Weights of a small transformer language model: MLP 256 squared leaky ReLU, shifted keys.
Each number is 128 + 24 x the weight over its row's rms, rounded and kept within 0 to 255. Layers, rows and columns count from 0. The size above them is the row's rms in percent of the matrix's.

# layer 6 attention query, 64x64, rms 0.196, rows 0-31, columns 0-63
size [101 128 118 172  94  69 104 148  98  98 111 106 103 111 107  99  82  93  84  83  88  79  97  90  88  93  92  97  92 101  87  91]
[[162 157 174 162  55 139 148 146 133  92 124 130 109 111 103 101 153 133 127 131 134  84 160 139 142 116 129 139 135 121  72 152 109  97 132 127 123 148 159 129 122 112 156 151  90 102 126  97 141 161 127 147 106 141  96 144 149 119  97  93 127 126 114 123]
 [122  94 104  85 143 115 101 109 128 151 137 158 174 150 118 137 153 134 101 116 140 123  84 135 161 178 114 120 127 141 141  89 143 119  94 116 144 105  93 127 103 109  90 125 156 180 118 125 115  85 143 113 153 112 118 111 125 139 170 145 137 148 152 165]
 [132 126 159 150 154 134 151 150 117 102 116  90  79 106 168 103 106 114 155 130  96 146 190 127 131 104 135 109 149 105 124 143 139 119 112 111  91 166 189 100 142 153 135 107 133  96 147 135 111 137 102 129 123 148 114 168 140 120 116 107 133 109 139  83]
 [120 144 164 168 137 133 157 130 123 108 143  83  76 108 162 100 112 147 157 138 109 150 159 139 118 123 144 107 134 115 124 134 143 130 173 134 111 152 175  99 178 181 122 113 123  89 148  87 143 163 144 132 122 135 130 138 133 114 110 107 144  87 132 114]
 [136 156 176 156 121 114 111 184 113 104 132 156 136 138 173 108 138 131 127 126 125 120 153 168 127 108 116 137 147 104  98 148 118 164 171 131 120 122 146 109 170 112 156 139  96  95 122 121 137 157 170 141  85 178 118 135 128 109 105 127 131  98  93 144]
 [155 157 112 111 107 138 109  87 134 113 162 141 148 163 123 128 124 145 115 105 136 116  91 116  88 143 122  95  83 143 104 129 128 137 117 138 163  96 118 156 134  96  97 110 161 164 119 112 166 155 117 114 153  70 180 105 110 110 139 159 121 122 143 142]
 [133 125 134 111  97 113 115 162 123 164 153 149 137 144  77 161 137 104 134 130 154 131  94 122 136 120 118 156 105 170 108 103 163 193 130 137 152 110 124 109 125 115  94 111 134 132 102 152 120 158 158 138 166 125 138  69 137 166 116 166 120 108 124 142]
 [134 127  99  96  96 134  88  91 152 146 161 154 151 162 102 150 153 127 118 141 164  94  79 148 129 151 120 136 121 130 127  81 122 146 126 131 144 105  94 156 113  96  89 150 152 164  91 139 138 124 143 120 165 141 133 107 106 128 133 135 154 154 135 176]
 [140 134 120 118 134  98 112  59 137 133 132 137  92 100 110 164 143 142 130 140 109 144 127 192 116 114  85 122 145 133 110 120 141 133 159 143 131 123 157 109 179 119  91  91 107  93  96  97 103 135  95 157 141 123 169 111 127 133 146 114 154 130 120 148]
 [137 134 106 154  83 123 123 132 161 113 140  84 109 102 131 109 130 115 133 137 146 101 118 184 143 106 124 144 115 146 108  95 118 149 132 149 137 163 144 154 166 120 150 174 116 111 109 130 178 172  88 128  91 171 166 152 147 142  97 124 133 122 124 138]
 [123 114 145 135 143  89 187 117 102 106 137  92 139 101  89 165 111 132  54 135 111 153 110 132 126 112 117 112 140 130  93 116 108 170 142 136 133 137 106 149 140 134 108 117 103 104 173 122 180 113  97 153 163 126 131 131 140 119 162 108 139 110 142 123]
 [113 133 111 124 117 145 133 108 129 118 136 130  85 194 172  92 131 103 159 145 142  91 131 125  85 125 129  77 112  97 107 149  90 128 145 177 157 141 107 156 100 127 124 124 120 119 144 124 140 126 151 125 124 102 101 125 127  78 116 164  86 122 134 111]
 [123 145 126 128 144 148 120 101 102 121 137 140 100 122 112 108 111 110 137 135 114 137 119 191 145 140 106 133 117 128 151  89 119 113 165  84 120  92 163 135 139 122 109 123 133 180 129  75 151 128  73  92 158 121 121 133 132  84 142 142 186 147 137 134]
 [114 134 142 159 110 125 116 149 119 178 129 155 144 120  82 104 116 121 123 107 108 108 135 137 140 161 127 110 108 101 125 139 134  93  79 159 137 143 171 104 122 117 123 157 151 126 115  89  74 156 138  73 172 105 149 170 115 140 146 156 135 144 129 133]
 [154 148 105 119 134 124 112  95  98  69 104 174 161  98 144 124 162 131 127 108 108 119 117 127 154 138 107 122 141 118 136 151  92 157 140 133  76  97 140 162 107  93 140 138  76 126 109 145 150 106 163  92  81 110 124 120 154 111 119 119 126 119 132 137]
 [137 125 132 144 151 129 147 120  77 142 113  95 184 128 120 172 107 132 166 127 109 146 109 156 152 145 117  89 135 135 114 121 123 160 166 148 147 145 128 161 114 148 141 166 114 140 137 167 137  72 142 116 140 127 121 142 168  75 141 153  90 121 118 117]
 [134 137 109 137  86 132 140 144 166 126 151 115 129  76 144 162 148 128 120 150  97 124 126  93 132 107 134 159 128 118  95 121 137 151 106 147  91 153 122 158 118 158 163 168 115 117  94 115 126 157 175 120 152 140 116 130 143 125 124 145 157 161  52 129]
 [157 150 151 107 130 127 124 126 122  87 185 151 145 141 119 140 108 154 139 101 125  87 113 114  94 135 108  82 151 158  87  80 134 146 146 120 154 105 141 139 129 158 132 120 176 147 154 100 112 119 130 147 150 161  90 151 105  93 120 107 121 129  94 128]
 [100 135 139  80 148 130 112  88 112  94 129 122 121 165 120 109  98 144 147 157 118  99 148 140 133  90 131  65 113 104 135 104 153 121 152 151 139  93 134 119 137 133  96  88 171 146 139  93 142 124  98 123 149 116 141 140 145  85 158 143  94 130 132 167]
 [135 104 160  90 135 157 161 182 142  81 143 155 129 134 112 111  88 109 136  95 134 128 122 150 145 135 122 160 164 151 121 144 117 111 143 102 115  93 115 172 106 173 131 115 111 131 167 162 126  96 111 141 150 111  91 123 130  85 119 138 111 125 164 121]
 [ 99  79 130  97 111 145 106 134 142 158 127 130  97  85 158 120 108  90 184 112 130 133 149 119 110 152 122 141 117 127 131 105 125 132 130 125 169 164 139 153 126 169 135 141 105 117 107  69 111 160 109 131  87  87 121  91  86 112 110 134 123 126 126 134]
 [103  91 136  86 172 166  80 136 113 106 141 143 143 127 144 104 155 116 168 130 142 136 118 140 147 158 150 102  88  92 139 111 148 136 147 133 169 123 151 139 149 106 104  99 119 124 131 129  90 146 114 144 116  75 136 122 147 104 108 180 111 112 137  98]
 [135 142 126 148 140 163 113 124 144 138 125 120 139 168  89 120 144 123 119 131  96 123 133 115 159 101  94 143 197 175 113 124 115 140  87 126 134 105 124 162 105 144 145 125 159 112 114 111 124 110 120 132 142 154 163  78 118  97  96 142 134  66 151 102]
 [130 141 117  99 108  82 116  70 132 103 139 104  98 140 131 111 166 147 149 133 155 133 150 138  75 128  96 133 160 132 128 134 109 135 120 159 137 116 146  69 144 103 124 130 119  92 111 113 118  91  64 123 140 112 148 132 104 151 143 145 164 153 127 112]
 [157 113 112 126 114 128 142  65 158 140 157 103 138 143 112 118 121 127 128 133 131  69 123 157 151 149 143 156 112 146  87 125 119 160 119 147 128 125 124 126 159 108 171 177 136 130 119 102 161 149 172 141 164 175 165 119 103 137 127 127 157 153 105 124]
 [134 150 114 129  92  95 148 116 146 121 126  85 122  83 103 150 136 140 120 168 109 129 144 128 163 101 145 159 119 102 109 114 144 153 113 151  84 148 128 200 101 148 150 160 138 119 102  97 141 139 143 137 149 148 101 125 171 100 132 109 127 138  98 161]
 [133 144 121 108 130 166 115 166 143  98 117 167 122 102 135 156 160 107 100 173 111 134 125 116 158 117 131 124 113  57 121 116 161  91 121 128 127 145 135 156 129  75 172 131 134  89 139 129 136 143 131  98 156 178 133 176 127 124 120 123 122 134 112 143]
 [113 111 112 114 126 123  89 112 136 116 134 115 169 154 104 113 103 198 150 105 108 111 125 110 111 106 131 127 156 147 159 105 146 148 117 131  94 109 128 118 107 117 155 103 140 125 114 137 103 124 155 127  81 197 130 124 155  85 132 163 138 124 150 175]
 [140 123 136 130 145  63 129 124 134 152 143  91 101 110 101 117 140 126 136  95 139 101 132 117 147 126 129 118 109 108 126 145 142 110 134 125 118 117 125 155 120 131 135 166 172  76 135 181 145 116 149 146 176 183 132 135 109  97 142  74 144 123 164 162]
 [127  97 111 134 133 123 184 111 141 102 128 157 121 123 105 155 131  81  95 124  76 108 126 118 117 123 118  86 143 104 126 109  87 135  81 142 123 147 119 150 111 158 109 133 148 123 149  97 169 143 153 109 163 116 107 102 155  77 144 158 154 108 130 130]
 [ 99 122 139 132 166 156 147 145 118 146 102 131 146 125 133 130 108 219 156  89 111 137 101 105  85 123 126 133 142 129 132 156 167 138 105 118 148 163 120 129 105 137 123  77 100 109 122  81 134 125 150 105  97 132 157 137 106 117 107 141  96 116 130 142]
 [119  91 110 117 177 139 171 137 135 123 134 108 144 118  74  98 105 121 125 106 140 168 129 106 136 154 117 142 133 104 110 141 164 110 107 124 149 107 147 144 114 136 204 133 120 109 136 116  99 183 127 111 145 136 158 147 148 135 121  88 124 175 135 117]]
# layer 6 attention key, 64x64, rms 0.182, rows 0-31, columns 0-63
size [ 78 131  54 108 115  55 137  96 102 102 114 104 111 120 113 108  88  98  87  88  96  86 104  95  90  98  89 100  90 101  92  97]
[[104  92 113 153 157  86 115  92 120 133 164 142 138  94  88 132 160  99 148 119 129 144 155 122 120 124 117  89 126  91 155 157 109 101 142 143 133 124 123 169  95 131 100 140 158  99 111 100  95  99 142 104 111 100 158 104 119 151  96 145 124 158  93 130]
 [145  80  72 103 138  91 140 122 175 142 104 127 172 151  97 132 116  82 105 145 176 112  93 126 131 144 101 155 109 117 112 125 107 156 135 106 118  91  90 111 140  99 109 151 142 116 132 145 148 122 135 151 118 146 139  86 127 115 133 117 118 130  98 159]
 [101 111 137 120 163 106 130 134 127 136 115 139 128 130 125 132 157 128 123  83 149 172 138 131 157 179  99 103 148  98 148 138 104 144 184  94 101 119 163 125 117 136 139 104 129 133 146 133  50  97 125 124 114 122 124 146 151 104 138 134  87  97 154 101]
 [140 103  77  97 119 127 132  96 187 141 148 110 147 157 112 125 116 111 113 150 166  79  74 150 128 137 133 145  93 158 132 110 131 136 111 144 157 121 102 131 137 114 122 170 163 147 114 131 157 143 124 158 135 143 147  76 113 112 145 137 137 133  85 138]
 [120 148 154 156 115 166 124 121 102 124 152 141 111  92 148 139 142 145 133  93  98 174 167 118 120  82 144 106 134 142 103 127 147 114 119 151 108 135 177 140 132 194 161 135 111 123  85 159 131 110 140 108 115 122 100 155 159 131  90 130 124 138 162 102]
 [127 119 135 126 108 143 133  86 152 167 144  87  78  97 130 167 103 131 145 158 120  95 215 126 108 157 136 123 135 159 146 112  94 138 120 143 138 130 143 156 164 153 133 133 149 148 131 123 150 148 129 154  95 132 117 120 110 118 124 134 146 141 130  79]
 [151  85  91 106 105 123 128 105 176 143 153 118 151 123 117 136 114 110 140 158 162  90  68 130 125 122 141 161 105 142 113 119 121 170  97 142 156 114  93 127 146 106 114 163 140 140  96 143 139 137 152 129 137 155 131  80 136 134 121 138 163 155  93 165]
 [ 95  83  77  88 115 138 126 125 165 129 144 127 170 148 139 126 110 113 112 141 151 158  73 136 126 104 112 141  93 135 128 129 140 169 121 153 151 103  87 129 154 107 111 151 149 145  87 154 130 162 130 122 121 164 147  89 134 126 114 121 133 142  86 151]
 [ 90 165 131 101 114 140 161 153 146 130  97 126 125 102 157 164  72 184 152  98 155  97 113 123 149 127 142 140 149 121 137 128 165 158 143 139 140 134 131  90 160 143 119 150 106 122 100 146 135 177 120 125  94 150 149 129 130 115 106 155 119 134 164  96]
 [150 125 142 153  96 146 115 131 117 146 141  96 128 102 136 137 119 122 108 130 112 127 173 102 144  81 157 145  98 147 108  85 157 103  90 193 130 126 146 109 142 167 161 158 120 146 101 102 124 152 129 135 128 157 128 132 105 146  92 131 140 144  76  99]
 [156  92  98 120 142  93 149 155 125 151 111 134 113 126 132 166 104 146 159 107 147 103 127 129 114 130 123 116 126 111 166 128 174 167 110 116  91 138 125 109 127 130 158 124 119  96 167 118 198 139  84 103 129 138  91 138  81 124 138 107 154 127 107 102]
 [135 132 140 146 106 165 122 120 156 104 145 166 109 150 138 129 124 113 126 139 150 129 150 127 127 115  80 115  83 190 152 134  89  85 145 102 140 128 122 138 104  92 134  76 130 154 105 140 176 160 129 125 152  86 134  87 127 142 116 124 160 112 136 111]
 [ 68 111 136 105 137  90 144 109 117 132  81 140 138 149 129 144  96 144  94 119 121 121 126 128 136 131 102  87 119  99 198  91 155 154 147 119 149 136 141 184 128 131 131 127 144 155 127 118  91 153 137 119  96 150 142 128 143 101 142  96 128  89 112 138]
 [139 128 183 133 158 106 121 129 117  85 170  88 126 123 151 113 120 142 120 117 136 131 139  77 154 135 122 132 137 143 116 116 136 144 132  58 170 122 117 119 100 150 106 147 171 124 109 156  93 101 150 140 114 149 101 130 136  92 120 146 169  94 123 105]
 [114 129  95 163 156 117 145 163 123 105  95 188 130 155 105 143 138 128 114 151 142 159 124 158 133  93 135 139 154 108 123 120 132 133 129 155 152  91 122 141  81 113 122 125 126 101 129 168  66 147 127 143 133 103 110 132 132 116 114 107  74 140 128 178]
 [123 131 100 140 147  79 110 169  92 154 134 163 106 165  96  66 118 123 142 124 151 126 131 106 138 139 140 127 128 136 153 108 149 147 119 105 115 119 138 127  75 115 146 146 109  76 152  93 102 136  92  96 161 123 129 140  95 147 132  99 143 110 159 121]
 [112 113 127 109 104 122 119 125 143 126 185  90  91 108 139 110 115 121 120  97 122 129 106 118 117 107 134 128  90 146 111 108 184 137 116 186 150 172 135 155 151 146 156 153 151 158 121  91 134 139 133  92 118  97 164 134 123 126  92 153 154 120  97 154]
 [169 154 119 121 140 104 146 125  97 146 155 104  88 115 130 121 106 129 136  99 170  97 114 152  90  99 147 131 147 133  98 133 131 121 132 171  86 149 139 130 145 138 118 161 132 113 135 137 113 145 147 152 134 185 140 128  91  66  89 150  94 120 138 106]
 [111 160 140 178 151  78 137 113 122 107 122 133 138 106 129 105 125 144 144 167 123 169 117 109 115 127 147 121 150 102 130 172 103 122 150 116 105 132 120 133 168 131 109 149 148  93 162 141 103 130 132 147 116 153  97 132 176  96 170 100 166 151 167 105]
 [145 108 148 122 133 141 155 174 122 109 103 105 172 176 142 121 158 124 140  99 109 118 127 105 149 121 131 153 119 126 127 131  69 130 107 111 152  57 114 131 162 125 122 163 164  97 120 146  98 108 148 156 125 147 132 152 113 116 107 120  98  98 130  90]
 [147 110 127 139 137  67 113 156 153 141 143 100 123 172 152 172 148 143 135 126 138 135 136  99 122 129 127 111 146 126 105 142  93 170 110  77 100 119 119 148 148 137 177 117 101 164 157  94 152 117 114 103 115  93 131 143 131 143 123  81 141 137 104  95]
 [156 161 139 117 174 103 138 161 117  89  90 146 130 128 126 151 144 151 109 171 136 129 122 117 118 149 136 190 140 113 138 147  90 120 128  91 123 135 147 134 142 153 114 109  80 136 115 130 138 122 136 189 131 148 123 125 182 117 106 109 148 155  86 130]
 [117 117 142 123 130 126 165 113 140 209 127 119 156 168 109 147  99 166 153 117  98 124 142 132 104 132 119 184 150 133 109 131 121 127 138 134 177  95 131 126 149 112 133 111 127 120 128  88 136  99 119 138 148 144 146 125  84 114 117  95 128 119 181 163]
 [152 148 135 116 138  96  95  92 112 129 137 126 100 119  94  93 141 112 186 106 100 156 127 164  78 138 143  83 123 131  90 121 148 151 139 135 152 149  93 122  81 134 131 133 129 127 164 130 112 114 130 160 110 105 113 125 124 163 166 120 137 168 151 103]
 [128 140 128 106  86 151 143 109 131  96 172 129  68 107 106 121  76 138 135  92 170 176  88 161 113  87 130 105 134 169 105 104 160 128 115 164 128 146 141 121 137 129 128 124 122 140 139 124 137 138 131 141 156 115 146 126 117 145  91 173 141 125 131 152]
 [ 99  98 127 143  99 141 103 103 146 143 188  96 117 102 140 118 113 133 141 131 116 156 107 101 135 109 122 134  85 139 127 128 144 162 126 156 139 180 161 160 157 154 128 154 169 125 154  78 115 112 138  92 129 113 170 151 142 109 139 158 159 125 133 121]
 [122 139 103 155 103  93 145 139 161 172  86 139 139 102 118 128 170 122 123 174 123 150 178 105 120 156 138 154 109 140 147 116 130 103 104 144 151 156 136 136 144 155 147 162 104  99 122 104 145 154 156 165  98 128 145 143 152 155 115 167 162 106 107 142]
 [157 153 105 127 139 137 149 132 114 103 129 132 141 117 130 142  72 170 148 137 109  70 107 144 143  97 104 164 118 141 116 105 183 105 134 137 124 144 159 130 105  97 132 147 199 148 138 108 122 139 171 162 148 104 137 148 127 103 130 114 152 129 149 131]
 [135  89 116 136  81 135 140  78 128  96 129 125 123 113  96 143  87  80 155 111 146 172 118 148 109 133 135 107 122  95 148 109 158 152 136  83 143 112 139 137 123 128 143 151 142 118 119 118 117 149 199 134 159 156 166 148 122 128 141 119 119 151 167 130]
 [ 96 148 126 107 135 134 164 120 132 112 138  97 126 123 161  80 133 101 109 121 139 134 103 118 126  94 128 115 169 123 111  93  79 124 126 150 147 182 139  98 142 125 126 116 163 117 101 112 121 159 132  74 156 157 163 117 156 106 104 121 164 123 173 141]
 [130 114 125 149 166 112 117 171 145 176  89 178 148 160 117 142 135 176 133 133 123  81 140  66 162 143 149 117 129 115 110 139 125 112 138 109 109 113  99 146 107 113 140 149 107 147  74  94 136 146 122 123 141 112 118 135 143 105 129 108 113  85 120 140]
 [158 107 115 122 135 108  90 175 153 137 127 126 132 117  64 130 155 158 107 100 125 150 116  97 163 150 128 114 120 168 148 139 100  59  97  93 159  89 156 125 139 125 137 143 108 128  97 138 102 141 164 130 149 137 168 131 141 119 125 116 140 114 132 123]]
# layer 6 attention value, 64x64, rms 0.185, rows 0-20, columns 0-63
size [104 105  89  67  90  90 105 100  89  80 105  96 102 104 114  95  90 104  78  86  99]
[[162 131 113 116 130 142 157 144 137 105 145 104 114 130 128 118 123 168 234 127 130 105 118 110 101 122 137 146 154 136 140 127 173 124 114 166 149 118 124 142 161 113 152 133  75 127 136 132 136 141 104 115 121 115 149  93 107 141 133  76 125 143 148 121]
 [144 124 149 135 121 141  66 171 114 123 103 134 142 152 135 121 147 112 100 166 168 131 135 160 171 135  67 150 139 141 100 129 106 152 126 103  71 111 116 136  69 137 119 123 156 127 132 131 150 135  99 136 110 126 145 139 117 148 132 159 131 146  85 130]
 [101 132 119 115 147 145 132 105 132  71  77 163 118 195 130 150 100 162 148 136 120 144 137  91 164 140 151 123 159 123 134 164 176 149 163 152 124 151 122 117 122 114 106 124  76  97 125 155 141 127 118 121 105 122 123 109 167 125 144 144 139 135 135 115]
 [138 122 140 144 118 141 130 121 130 162 108 135 138 171 168 144 122 125 127 146 102 142 151 129 160 125  81 134 132 114 148 129 137 144 158 144 118 114 120 129 103 136  95 116 169  91 147 121 103 187  64 113 143 159  87 135 137 113 128 182 139  80 155 127]
 [ 89 138 154 128 162 124 125 126 113  72 105 153 122 109 110 165 149 123 135 117 174 162 117 143 162 129  91 125 127 130 136 146  94 138 106 133  79  80 137 184  98 110  83 126 120 144 102 153 124 132 127 131 146  92 142 144 147 131 127  92 137 160 132 129]
 [125 135 115 127  94 123 186 147 155 170 146  88 106 153 137 120 114  86 129 109 150  94 102  94  63 134 127 136  90 119 127 166 140 116 153 129 121 150 125 125 141 146 156 112 123  76 125 127 102 141 115  87 170 132 121 103 132 120 156 156 111 115 122 131]
 [116 129 119 139 132 150 157 103 137 106 184 137  95 102 159 108 151 143 120 131  93 143 150 134  84 144 161 109 114 104 174 132 166 145 131 162 153 141 140 180 178 149 128 144  81 126 104  99 122 161 116 137 103 141 139  96 143 115 119 133 138 145 143 107]
 [102 129 136 143 126  95 190  80  96 107 123 106 132 125 142  74 130  83 175 113 149 100 105  91  98 136 113 136 106 173 100 104 154 113 124 136 134 117 119 155 128 115 144 121 139 144 136 120  69 117 142 168 121 113 100 146 131 124 126 140 112 112 137 108]
 [104 123 142 130 131 107 136 121 109 138 141 139 139 118 139 135 129 131  87 118 132 145 134 109 163 125 144 110 140 125 104 192  98 120 127 134 118 118 146 170 166 159 124 124 161 121 118 144 163  93 128 129 197 155 126 137 155  64 163  75 121 114 106 154]
 [144 158 141 150  98 146 111 117 117  93 124 100 121 148 130 131 158 144 141 121 107 136 137 144  92 129 192 162 135 136 121 109  92 136 136 120 139 162 109  93 159 148 187 136 122  94 143 110 155  83 149 166 120 165 142 120  79 120 159 136 137 119 104 122]
 [144 127 139 142 110 105  91 119 125 176 134 167 146 105 140 148 183 114  79 113 123 169 117 127 143 130 134 124 109 147  96 105 100  87 115 114 111 120 137 100  88 107 147 103 171 151 125 128 109  85 172 164 125 131 121 155 107 108 119 101 120 106 128 151]
 [148 123 134 168 120 118 144 124 150 143 162  97 141  90 129 141 175 120 151 169  86 110 123 109  70 118 151 136 135  86 184 143 142 132 127 141 171 103 109 138 137 127 152 134 144 153 100  95 137 105 127 134 117 157 117 106  72 126 105 110 122 129 150 134]
 [119 125 131 110 147 153 137 118 133  79 141 101  68 114 115 117  93 129 127 101 178 110 107 135 123 113  72 122 105 154 120 141  86 145 114 121 143 124 111 162 122 122  94 134  93 152 137 162 130 146  91  98 172  93  96 130 169 114 138 125 103 131 120 130]
 [ 86 108 134 127 144  94 148  70 133 145 138 140 150 136 123 126 169 119 119 104 115 157 120 134 171 142 137 117 118 109 143 113 113 129 151 124 121 130 141 110  93 163 127  97 170  88 122 125  72 111 163 157 135 152 136 131 181 126 128 181 153  95 132 132]
 [173 114 149 145  96 125 128 138 158 153 145 107 120 134 158 112 162 156 140 157  98  80 138 121 157 139 150 142 118  72 132 146 133 110 124 135 157 135 119 147 192 138 163 120 118 130 134 122 126 117 160  83 140 167 135 113  62 126 105 146 130 123 121 131]
 [133 121 126 153  95 105 144 115 130  97 120 119 129 132 133 107 147 137 147 151 127  92 120  86 155  97 108 141 149  85 159 157 145 103 154 127 106 136  99 160 161 134 165 129 104 115 130 146 116  96 163  83 119 147 124 125  79  95 128  64 122 147 131 162]
 [ 83 131 119 102 142  97 109 106 112 133 117 138 144 129 101 110 148  94 148 142 148 148 113 168 116 101 130 118 125  88 111 166 136 144 181 122 151 139 126 155  98 124 122 120 174  92  90 122 144 127 149 121  80 134 152 123 126  99 113 103 187 129 110 167]
 [155 166 131 133 138 145 134 157 139 141 134 108 112 147 142 157 110 129 124 162 113 138 135 118 126 147 172 141 164 148 169  63 137 153 120  97 140 109 137 128 111 154 153 112  86  93 135 146 110 142 149 102  88 141 148 133  75 175 141 160 135 152 110 109]
 [ 92 105 124 150 151 104 122 111 120 124 127 156 162 130 129 136 174 100 101 132  82 135 134 109 131 154 127 144 150 112 202 122 145 125 150 113 137 132 145  54 111 103 131 129 151 117 116 105 141 135 149 131  89  92 117 132 101 152 134 174 125 113 159 110]
 [133 134 141 122 126 111  74 127 125 133 169 107 121 163 138 109 128 118 122 119  88 108 132 145 133 116 157 116 134 146 111  47 111 119 160 103 161 165 130  65 141 140 140 129 139 130 138 132 116  85 156  95  96 173 147 141 128 114 144 139 144 150 100 123]
 [ 78 156 126 136 170 124 126 126 149 126 155 138 108 118 115 139 129 118 132 152 116 161 120  99  87 156 151 133 160 150 157 101 142 151 121 129 160 135 136 136 152 128 133 136  69  94 124 159  84 136 166  80 104 116 159 119 102  98 176 112 124 115 147 141]]
# layer 6 attention output (transposed), 64x64, rms 0.185, rows 0-19, columns 0-63
size [113 103  90  86 103 101  91  93 102  89 122 100 113  91  90  93 101  83  89  89]
[[136 115 145 101 103  98 149 111 115 164  99 135 128 149 133 106 109 123  78 124 116 119 215 187 157 139 116  95 132 138 160 128 136 107 135 123 122 127  78 139 131 125 153 115 139 121 141 119 130 117 121 114 105 172  94 146 133 113  95 123 145 164 153 117]
 [143 124 115 162 106 145  78 129 132 119 147 132 123 106 145  80 117 120 179 111 132 133  83 125 104 133 145 103 118 118 142 120 154 139 132 136 119 133 178 112 163 178 138 109 182 116 135 134 114 141 126 150 171 171 123 131 137 149 139 158 103  84 162 149]
 [156 160 118 123 130 134 119 133  94 141 128 139 100 132 168  79 157 134  85 156 122 166 111 105  92 147 174 129  65 125 131 163 167 118 133 139 152 148 136 142 127 117 167 138 149 136 140 152  96 129  99 108  98 133 146 135 137 123 144  77 124 155 110 118]
 [134 137 144 164 167 176  89 135 111 128 146  84 110 126 147  95 149 107 133 167 114 144 123 107 113  84 165  92 102 133 103 132 168 150 102 154  78 152 147 146 131 128 136 140 108 144 158 160 124 105 158 120 111 110 103 131 134 136 159 110 137 102 147 156]
 [ 97 149 116 182 148 103 142  99 127 124 121  96 144 115 106 128 141 161 143 116 144 124 109 116  98  96 150 142 115 102 161 106 147 146 122 158 163 143 138 118 135 133 114  95 163 117 143 109 128 179  70 121 159 160 102 102 139 134 150 173 147 152  92 113]
 [138 175 145 108 109 118 101 134 114 115 110 127 115 130 127 142 119 124 138 127  46 144 176 126 112 121 111 118 118 151 106 133  96 141 110  97 132 146 125 120 110 150 143 147 116 178 127 136 107 117 136 144  93 125 182  82 137 152 115 123 145 171 158 174]
 [144 109 112 105 140 155 127 130 101 140 134 105 150 152 116 103 109 129 144 107 114 144 144 101 174  91 147 163 142 142  98 177 100  93 147 135 138 116  82 128 148  73 141 156 114 135 145 145 136 138  97 125 127  78 144 167 147 139 104  98  93 108 103 105]
 [129 163 110 126 153 150 125 111 193 129  90 150 136 152 135 180  91 142 140 177 109 141 143 116 175 136 104 133 126 126 157  77 162  89 119 136 128 130 106 145 146 146 121 120  74 140 105 122 144 157 117 151 146 122 120 102  99 141 128 123 139 151 112 118]
 [133 179 129 126 150 139 117  96  93 103 141  82 102 109 134 141 163 153  88 147 155  82  96 119 129 130 126 108 156 150 122  74 108 149 125 116 120 134 125 114 151 111 134 141 107 122 120  77  93 156 118 124 156 106 133  82 129 135 116 162 154 142 114 163]
 [179 104 134  99 112  98 183 134 135 129 155 163 119 101 114 146 111 129 133 104 132 114 111 139 149 151 116 100 167 140 165  95 120  95 127 106 122  99  79 135 137 102 133 152 104 142  88 129 106 177 139  89 150 123 129 123 183 134 122 126 146 109 144 119]
 [112 122 123  81 147 156 164 120 179 116 156 106 108 128  93 176 102 120 127 115 150 121 123 156 117 111 110 149 128 120 136  89  82 172 152 115 117 104 158 126 120 179 122 150 109 114 103 152 150 135 144 121 135  81 154  85 151 123 118 144 125 100 113 129]
 [136 115 143 120 125 118 143 152 116 168 119 114 117 135  96 124 139 105 165  68 158 134 145 163 164  96 132 147 153 167 119 119 139 113  89 106  75 154 120 122 151 144 111 101 121 128 117 139 136 100 133  81 107  64 116 154 131 116  83 149 130 132 127 134]
 [159 132 105 193 129 116 125 126 118 156 126 163 128 117  64 127 145 173 121 180  71 103 148 148 137 108 141 113 136 136 151 144 125 128 108 164 129 138 125  95 126 137 104 160 154 142  86  92 145 151 108 156 123 147 153 114 114 136 149 126 148 120 140 129]
 [116 141 106 128 128 109  90 153 171 144 117  80 129 112 149 137 133 119 122 119 134 192 146  96 104 106 154 126 132 176 147 142  93 133 121  82 105 132 155 126 142 111 133 147  97 143 146 144 125 119 114 137 123 124 133 136 162 150  63  96 140  92  89 132]
 [117 154  86  99 123 136 145 108  94 137 136 155 130 102 118 107 111  80 154 106 155 113 129 114  90  99  90  86 146 139 107  92 152 103 149 100 125 160 147 119 108 118  94 158 115 136 142 133 139 126 169 129  75 110 127 161 131 138 115 100  84 149 144 116]
 [141 179 118 107 121 105 122 136  88 161 112 113 112 143 137 145 130 131 120 115 132 119 127 154 145 126  82  62 103 142 109  86 145 145 100  65  96 125 158 124 187 137 133  91 161 123 120 129 140 116 125 155 142 118 156 128 132 127 141 144 149 168 140 129]
 [ 90 141 118 128 152 119 146 155  79 112 120 132 161 120 173 154 165 131 116 113 126 140 169  90 127 153 138 179 100 135 122 151  90 115  75 129 101 159 153 111 132 124 112 103 111 161 126 161 104 134 106 126 171 145 107  93 120 131 121 122 121 106 158 111]
 [ 95  88 157 107  85 108 137 152 130 155 103 116 158 135 174  80 134 132 138  85 138 156 104 134 155 131 121 103 121  98  90 170 115 117 172 140 114 149 150 124  82 163 121 121 124 161 108 149 147 106 113 155 142 134 129 116 153 143 139 129 105 163 130 142]
 [141  85 102 127 110 128 119 137 169 124 121 103 146 156 130 151 142  62 141 138 155 125 157 110 135 104 137 144 106 143  84 158 147 102  72 144 120 106 142 145 105 141 137 107 140 131 137 163 114 157 106 154  95  75 147 115  96 100 142 114 116 103 126 101]
 [136 108 103  97 142 115 141 120 143 130 144 133  99 115 142 114 148 116 124 117 145 141 123  97 154  98  86 107 166 143 129 138 135 131 158 140  88 146 161 152 130  99 136 124 158 133 158 180 113 124 168 128 174 109 184  97 116 172 105 126 145 100 167  95]]